Each number is 128 + 32 x the weight over its row's rms, rounded and kept within 0 to 255. Layers, rows and columns count from 0. Numbers have three digits each. The size before them is the row's rms in percent of the matrix's.

# layer 11 MLP up, 384x96, rms 0.469, rows 37-70, columns 0-95
091:109143117160119128139183126141139235147124114189152090104123110096165124136136135092105081143129103101143079098205113135149130145135141093144131130134157111100163175214113117103119088108133158113138084138138110148091094097099131085158197151150158084152029104081097083134155134137118116097
104:085092112094143076131152128127164127117053146106111122097172187098168130126100113165079148150162195106109109106101186127154103162095116080152071137103141165139116121112109127090160192145092172116126169166114152126208128121086132133116094139160163076088132163139152141153189073096135143086
135:149154111110142097133116091111080124116163169138141106094134121130171121136103169121112161050072130148137134131132080102069141179096129157163181173059118122179109099145118119139144157170103110066127076124063059111120086168147112133101147151159124131081131129165175127159227143102115132144
106:072089116143132083082102146115178204156085104129125077121116155149159137141108161084144163185174134156159093129134106156177150188109129121174118185127103135150118118150155053155186153142136138060101088150087135059139142141110098120110133098145112152052115122121127184159129161114129122089
096:103100172186137106140179182087139161062151160105074111130151142097138164135142149148180116157152127126159138079185116118133115083099152112141147146142133127084071168105204169127145101098164116166117144151139152176137114089102157171136127084144137116065118154126151039095084153112162185134
089:159123111103151138137125080109196130106085129081151202100168086200141106075122113092107135101079121144112078100182114119111142142126147159095131118142112132176112198142142117117070114139130162116163126095139127144082075138182166165134168121148134151096158147093094144130049132158215134113
088:097108188163129097180187124090137156140142182151141138174128139187059110157103171053157119135127091178112126141195082119123160074165110124127189095194119171132126096142113185145118124134130132078109134136158123178107131190116148126161163106078111138122150115088142155137095123162106104092
099:148126103216065119104145064117163080151153153087070150127117095186108158094128124158110116138142130119124116174125096141203170130143117145127102093094171109093124116140118088142189125094115097149142141190098121105177087111149136092140146070071179124102136145169094085166183127164156134146
099:131115098181092086066111148164159172115190120169154139129131181126102161065162216098117108166140165120097157197129106093134094133043172142097111104110118130174170117128123090103162170116139145124127109146127124120145158109140136158055126113132092145138105154149150137090191122143114135197
107:140153143086151157178127090108134124186160090101141117092116146153130112093187120121109157084087079117108126140174174174191102162111110193112164092159095156179140160149148101091142088138162138094191148132165125167164120128119104174151117132120067137076142176155155131101075118063158096087
101:085120084098127138177079153130101154169109155110115158137150084067074136169105128159093115097158133094102173071117096079109113121121153132081162137120157129092150149096119136092187090178165127117142110143126131114204112156187188149141142168158078168148122135152117104139181164079107114054
094:155115142117078163115139125123140144081099175143113045178106092121162139073097160049109126146170157120135117090152172124116242101117093140125147119124129103200100065132095131148100107138131115189131118178143035140109101102100137159124135132133149107154095104139141114155152132174116139124
103:170085163126099143148164179147111133139129202112128125139168101218093098111158116127098179146136127116164141125162127132082120142086107135095191103166071156057118095116133166144103140119077163105101162129183131100080117154141184119104180071082164123112139109096120118140105084165118136067
114:138130067093121131136062133118181088173200081171133150102183110105113032102113184144152151135141116143133127071138063111201131123138137151081157137097101129154129138140123068162116165121087101098117105159116158169141147118117140131085083139166160146153127124150115092174086190153138111122
096:112063140144197141175151119116131014108130134122128114099084129121103092099120170138118135087145144142077119131133093127132087149099103137128131127078065086094097148109113146144181151111110122080071115206093132158124142113121171131167192115130066189095107113134148179128101126140160156157
100:160147156103130131159102100115141114060150103105142136106128115136098151128104221116131142134099139138085124115113078110113098136098096143088117194146169090094093129117084184036153115116152153177151146096178107118143099202124140130179136092193179134107107109185122144101145147135111205118
086:062135127096108110120097136113174143113173117081122152111124132155083062216134084112053117154139051187120133101098132157119120141094078134101174118159146184090159190169104091085143184090110134071137104100133183144109178127105107124114109156120142119098141126150124088098131127121125098108
090:237103123124115076151139116081093077120127137140186110150103195131166107144142173117149083210139102118163128146162116121084147138134106122100118164126091061101125136079153174119154119117121171093106120159133088066136144184146117092133147095146115135100120154180196104097134114101119102087
099:131151228117163130126103103103112132097119130062112157109118175168118177164141167106129084140125148136081138172110131146153100163158105166089121114133058117080116115141169184127081159133167147054118149167168159114103132120098135081135122106104144156129080125160174203101156115081126070113
101:113106105145125079133159027115116134139146169119094080119131137177097093120118119149109089140129116117148184116175148137128165105225196122116143099132126171131166176156123139148084126111149140109122123151112080128186127119126173170057086099159107083114161125106090137151203131111110136063
094:131079149123117127156128151109156058068113134084160114126141175152148175135148130141141081134133093048100152093113099117155082123124072101144132144113177131115139138185051170113145161117118127152092128193171097159243174113180141132106147158150143085116083115131123122175119141137126141132
096:178108134181129096168158113106100098139164143093165073143123158078161172121087142161089103112104061163097126107115101077204128109103175152164175116154118121142087150118135129110141144127129119119091101199124158135144097057124162076169113201144156150192131115139114158128149132105059144115
088:149122137172131141116122113100095147159071129086133128142173127117134097116106166085073149154130092122100163157190128056146152124188098168177110126085079154163137138130064181088154132075149144070177106143106112116079110132107135124095128174149166169156123126063158174154099072168099127094
091:160058186127114114105098113089182126179157143075129098064163149105121155172087147153111128120137129120162149082158094098116164191124169122150147190187108192111078135183127165127112055138151079188094091133110141127162106149168141124095104143139100148098112122136173141147092140103138124099
103:153178105121143138112123140134129199158135117090143098111164177133103092086108172087131113074117139149101119000070124174157117169143142135152131184154157103162083123124078155160140084152171119143151136145090111126125127127108131141128105131118116170098099179141229164081113124103143131116
113:049165115108196145142139108126102126123111114124131119172161076121104097102145131141118136183126161118088181080127150088116155122118144126157073202130134125095094133079164191161098137131074169051134105107182093095127173148177163155142135129150084076135093146098156090078110160143110099118
092:113138117186134120098132067064179147143086176154101111159071128121112089092084102155189101141185093149079193118061106152143162110099064129135142160135131138130072132124111154109074129191172130132151145128188171143138093156088120092094106128106105108128121123163141113143147123105069171143
110:103141154131132043122170133096145138142049076127127139147135126120134182130079089116160109140193116138110105079137125125119109151109145160058139165092127112132125103101140174120095176118149122116147090110126080160155185104159106127102128205107143157163098169056138097125190163141052108156
112:093176105107141161095123032170154149151134059115059147102068150177147163158097139098216120151107120149100151148152115120113109147126157131097109140136083149117121129130125135127134175141174126109137126199122113167144111163145167078074141113120071136118133119106098124113161061098079187153
098:109165169143117127153115109168133109112124108160103099143084099176108157178108142120118134161151090140082136149156079147134143181202180124086104111126078141148077173131107121150160065071127135109160103129106133134169188188068126137120117081131084108133145133108112139159142174135155040055
078:156195136089124129169141087153115106122113141111178162146139152160168179126205102197125115182083108151111149129148166133091149112055118099129116151114086132094141121117124096101152175131097119101124172135163118084118068149185119156128044159144076124077156094126096103116102124055115121142
101:184119113107159104102101106157102112161123112132150205138112160189146109122074089054130157136136156145066197127165100089134148103172071108087087121201127124121171122175108156127198153145160137102152107107118095168115162194106116099114107146132165089141104119123079161123109125075124142128
090:124118090157165177134164152164129052069177174107136152124116064111143166151090134099095125152106182100127088099180099088105077143083154161153090114090130117133147148159133115117124124132167112140101110172152129076076142162116071172150120092120161047141098141187151151116148091091118083132
101:146133197089142142163145136124125064075123115087047104114139170131109127123130162141091150177198131129130154169162142139193122118174113136168113129078163120097137108161123099120150169092107143147080108140140100142128187116161125130165152124068109126083114054110136102084143168202144164080
# layer 11 MLP down (transposed), 384x96, rms 0.448, rows 37-70, columns 0-95
099:168082099097103090124130125123171102116128154130130107084110144117147148094126123099101186105087073166115154162106184081130120137173113078109049158137130197103121094110158141140154082102124156159143161145137110169164133132132123163210162136142174186118091084171134150113124134152204170073
105:120164169165138123150157141137092124071182122138152167120069182125144124040155134118134144131178143108080146115080154173084102123141118127121142115066148155154192156100103224097091099212138160142125143135119156134105112157177092140089061133103074145128102141123129144127111167128126141121
119:092167134140177144084161109138158113065162115132135112154147149136147085105120126135098136148175163050094138096124120128166145127098113147172163151143108128140117156142142104119162100166136105099131145106159026080108097058094179114144195158127153157129179140044114141073175115166145149159
089:138105109144084089098092101206164112115125171120144149102144131179152161138157079092064147082123117127096089182134090185167138099121116122109158102107113098199094185175097130127094137162133101136137100086097187091110166120136130169153143162135158049094177081124101108165147117135141153154
103:159152149097135124089151169121151142058125126100178127119145066120169147078084150085123149085142132117115121155153109084078137128135167071146187158133069113150127146143070147115155043112138096128168114146133142119165174110148175169127068156183152113131171061153105107146188156114127161112
106:116124136168094147162108079109107074185123090107126136156144124115109148135154118123156085120118108174124119180145130148095158134118092161149144102144114152174058115136121182129104171102172081165035167083130086152099153117141159087180124098088154130096141128142076170108077126116184160211
104:182137165134104148154132121097112144095140075113207125135099146138119140060119122110134189121092126105123128081128184146113166119136136086154050117102172145127070118073125147099164133141107057052131116171080108136161100169190182121145109119101070135138139083141119142144145113113154110068
103:117099084186135155159110126109133143156100129110097169144065142129066092163183131058127125161103133181110172134131078091145131139105122173159151089124160194100123160130111183151148176177191107100138128100118150113138135159133108131114113114068137208120063125100136127159065177116099123109
108:100141094168104100140187097085150145172162123164127097135193162163131153091110154092087143131122120114137172229128085126123210123110130122112157127128155114046125125101159131151110104153132086121095139172139159120140123098150089065172132124107162135094154125201128115192174135119104111177
100:138124153169130114108142157130092156159162136112113148160140110148151082107159092064153163093158145090104071127083168122083114124096134171179168124136089122138184055137092158141160053103155173134129070082143156138037084175099156115140152120150141157096098137079112075129093132152125145126
108:152118136159097139092118199143124102166113045105154119101142095159139127135143148132175125068113066096136096128144142120101089196114111150120166161140172127098128113129124116131120217119135158183103115133129184153199169184081112114111129084111140109116080109187157163153064127139147120175
115:121149091079222137066121076169178145098126169084150093126120112132112116149147053117157147109082171187157114122092110102145096124163132140163133148159131065112121119124115170108131137151110108122149117124125118145114160076101157128072140082178163169131164099193155063175125109127128133185
109:143145117055129146125083138114131105132090148093109078114129119100090125119196102113091100133052101118144091175127095155119094127173110074136140121125125169095090141073169141159108150084061078121141156120121140109114126094092136141118080128115140186113136253145118150144123123168134060114
113:120055130108144138174095101143120095110120159167149166134091179131111146172110133148107111103140158121128124117148143171152197138113086178103140155190090194161119076172129121164119113103146108096144134114088148139204148100151154120162134168183178099115144146087120135167047070178117107084
095:174157124139091051136142135136157226165119139117136106092191172128131180177120153184148139135136167135145104147142124138105140096157118104118067130177117150155095121183134087134127151137162177169152148160180089163124112116090117130111130129125183059203100191096135122097130151145104132094
074:122149140093109126107143150139130090209117205112139161121134131100167132146143079123156120135103098110117118148119141101137088125151107085152157131095081123197087188163124155159139172117134129176105131177043082155106185114085168199102113139161057130146128142137161143100083118195154115142
100:113136167103060032103173167154134165111080145121088119191082146177128143171148147109148158141091109082123126151165165114112136112090126177187111036139107149140104096146125113113113117102164100110079081147098113119124128168121118091155142159104130084131147171135114144097063120126197131144
098:116155209079139164127105155132167138134168134138094108135129182146097164130054153109156170104183134161132074126047125094145117168116109130128089098186134108107091145139181117159108129100143103098125162067088091181152143120080156113072144152144142127140100125088168144143100082182158150171
087:134121116123096112092130124186091147137101134124125163195075115138069144085130138103136044167149134145154082224137096140085097117160148182121137125123104127123147182175096158124119071054184112147114137125142130148090139165124127136038102130132129137127132121219105131103139103138129147141
108:141094101078085126111144123077152085102082195116108135134146169119125184080160160149099129099192111192134095148126174128123098101157118143055233110130066121138091148151072117120198135140128147147169157143121132121095183114099173145130118147115153131157089131112172102129163141127140114163
095:156157186093172107104140085157078151093088134144140089160110065068108096152126109195102204123130145126111105105175105108130125145144083097122177131110081132108128107103147160081126137138143139132142129095089185187105132143131124116141150052098102070137141141196104131157169192090117155099
112:128070119072120142121098140157108124225076129179136141135145169168112197151119172143146075147115148100178129149124095103145158153141134178082162101100170176124157120107133103132121084108076153136168081118118124111179116170093138082069120135113166096038139148145128165108134126086138116097
095:153118115124134144158134141070118142130136101105142170148179158074155124098153170152121140122107053148152208105183108165127153168126126127145047132152184157101117124113147117071119164133113093115128147149127127117046082091144075193169103135116190123136162129125083084153165123072101128162
086:126164127167101151147148075151141134140164159169123163095071093172162110125101120132139129110062137121148146094099161101128113061121106067169140155074126045135135102139106111117134120157104194087128115125083055179130186086121121130124125076093164169121146134120075183105141100145126157185
090:120124130087115100130129074189078103112072064153159106103141132124140167117130095123147056167075151175175156173188122097134114135105131065140094123099127159104124108115094073102158211126129145120095154167143153158123098106186145187133131127155161097103163115102101147177162078120156145096
087:147143127126134082103130136078124099142159146110169091081104049103183168154198111075106122065190120119098137217081113139128118153139113096137146086157108105121134134120094123102135134119093078109194137167078154109101094095195123110118122125069132150162120110137068153105109179120126131104
094:084127145097120165196130134107117109119071124141151176186123163143101128100079169162109111162184107098128127153072111092156182151125105147105086146173093097143103097146111142216136086085159123163166150147146105157102156128184148132184132106139158121091179100124160075151076149091133132076
133:118103103119141115153172126112144142055108069164060078196086157185088066095138071163130109129149112116136156092161120121175173083144195169120113118149113119122119101166100187171135151155102103158139157172155135127074123139115103076137198124120138148101158124092130154157132144121099092158
086:079148176144093131122043166131179185199074083143147103085154153145148113127126123143127075214146112123096106107124136172107138087096166176145141081089146101128142143137103125135115167177117165153167147109161127098136079158128117155095138166132132124080157047104135137156101113126161102082
104:091117142083076127035166174149144120116132121091120084138149151144174101170119168175156144148053173157182155072108111131137155093113175128156098168105150120083121117118105159149138125157135106165096141097158079134118191149152126146152168148158171082133191087103149092111102104185134138094
094:132138097113085108145144075189100064140186181138156108137073148118111162148142118131151050095068198159097145146160115111161143172150134118111113094154137129112161156151133113187147156147151100091123163168118123078119088119130123136146128150195047165126117110198111094157113140112094122080
101:137111103148105122122164122091160067109143140112142086135088120123096097173124139204115137165133114050128138119175101220140156132124138120144159084148094101138080095076076164057092171121209139155103142070130102126129103094155093088131132149074143098134080163122163099106148135121151117152
093:092104144114159104141117114113113219106070128135104159166118120110065158137150123129164124151115114129141155121081125112150108120161150150163161100164103107137144150191055139091172100120122171139137134127082065145102142122131190100108093150207128155105087114128112094125144060177226111137
115:099091111142145132147148143121168090128103149091132116096161101173100149077144141110129167163164099124167083136147121080116131171161160121112157188093075083127109070194165117116175055131134153115143178152124163124116176177140050140095104147124147078118143045109159125131134129105133058125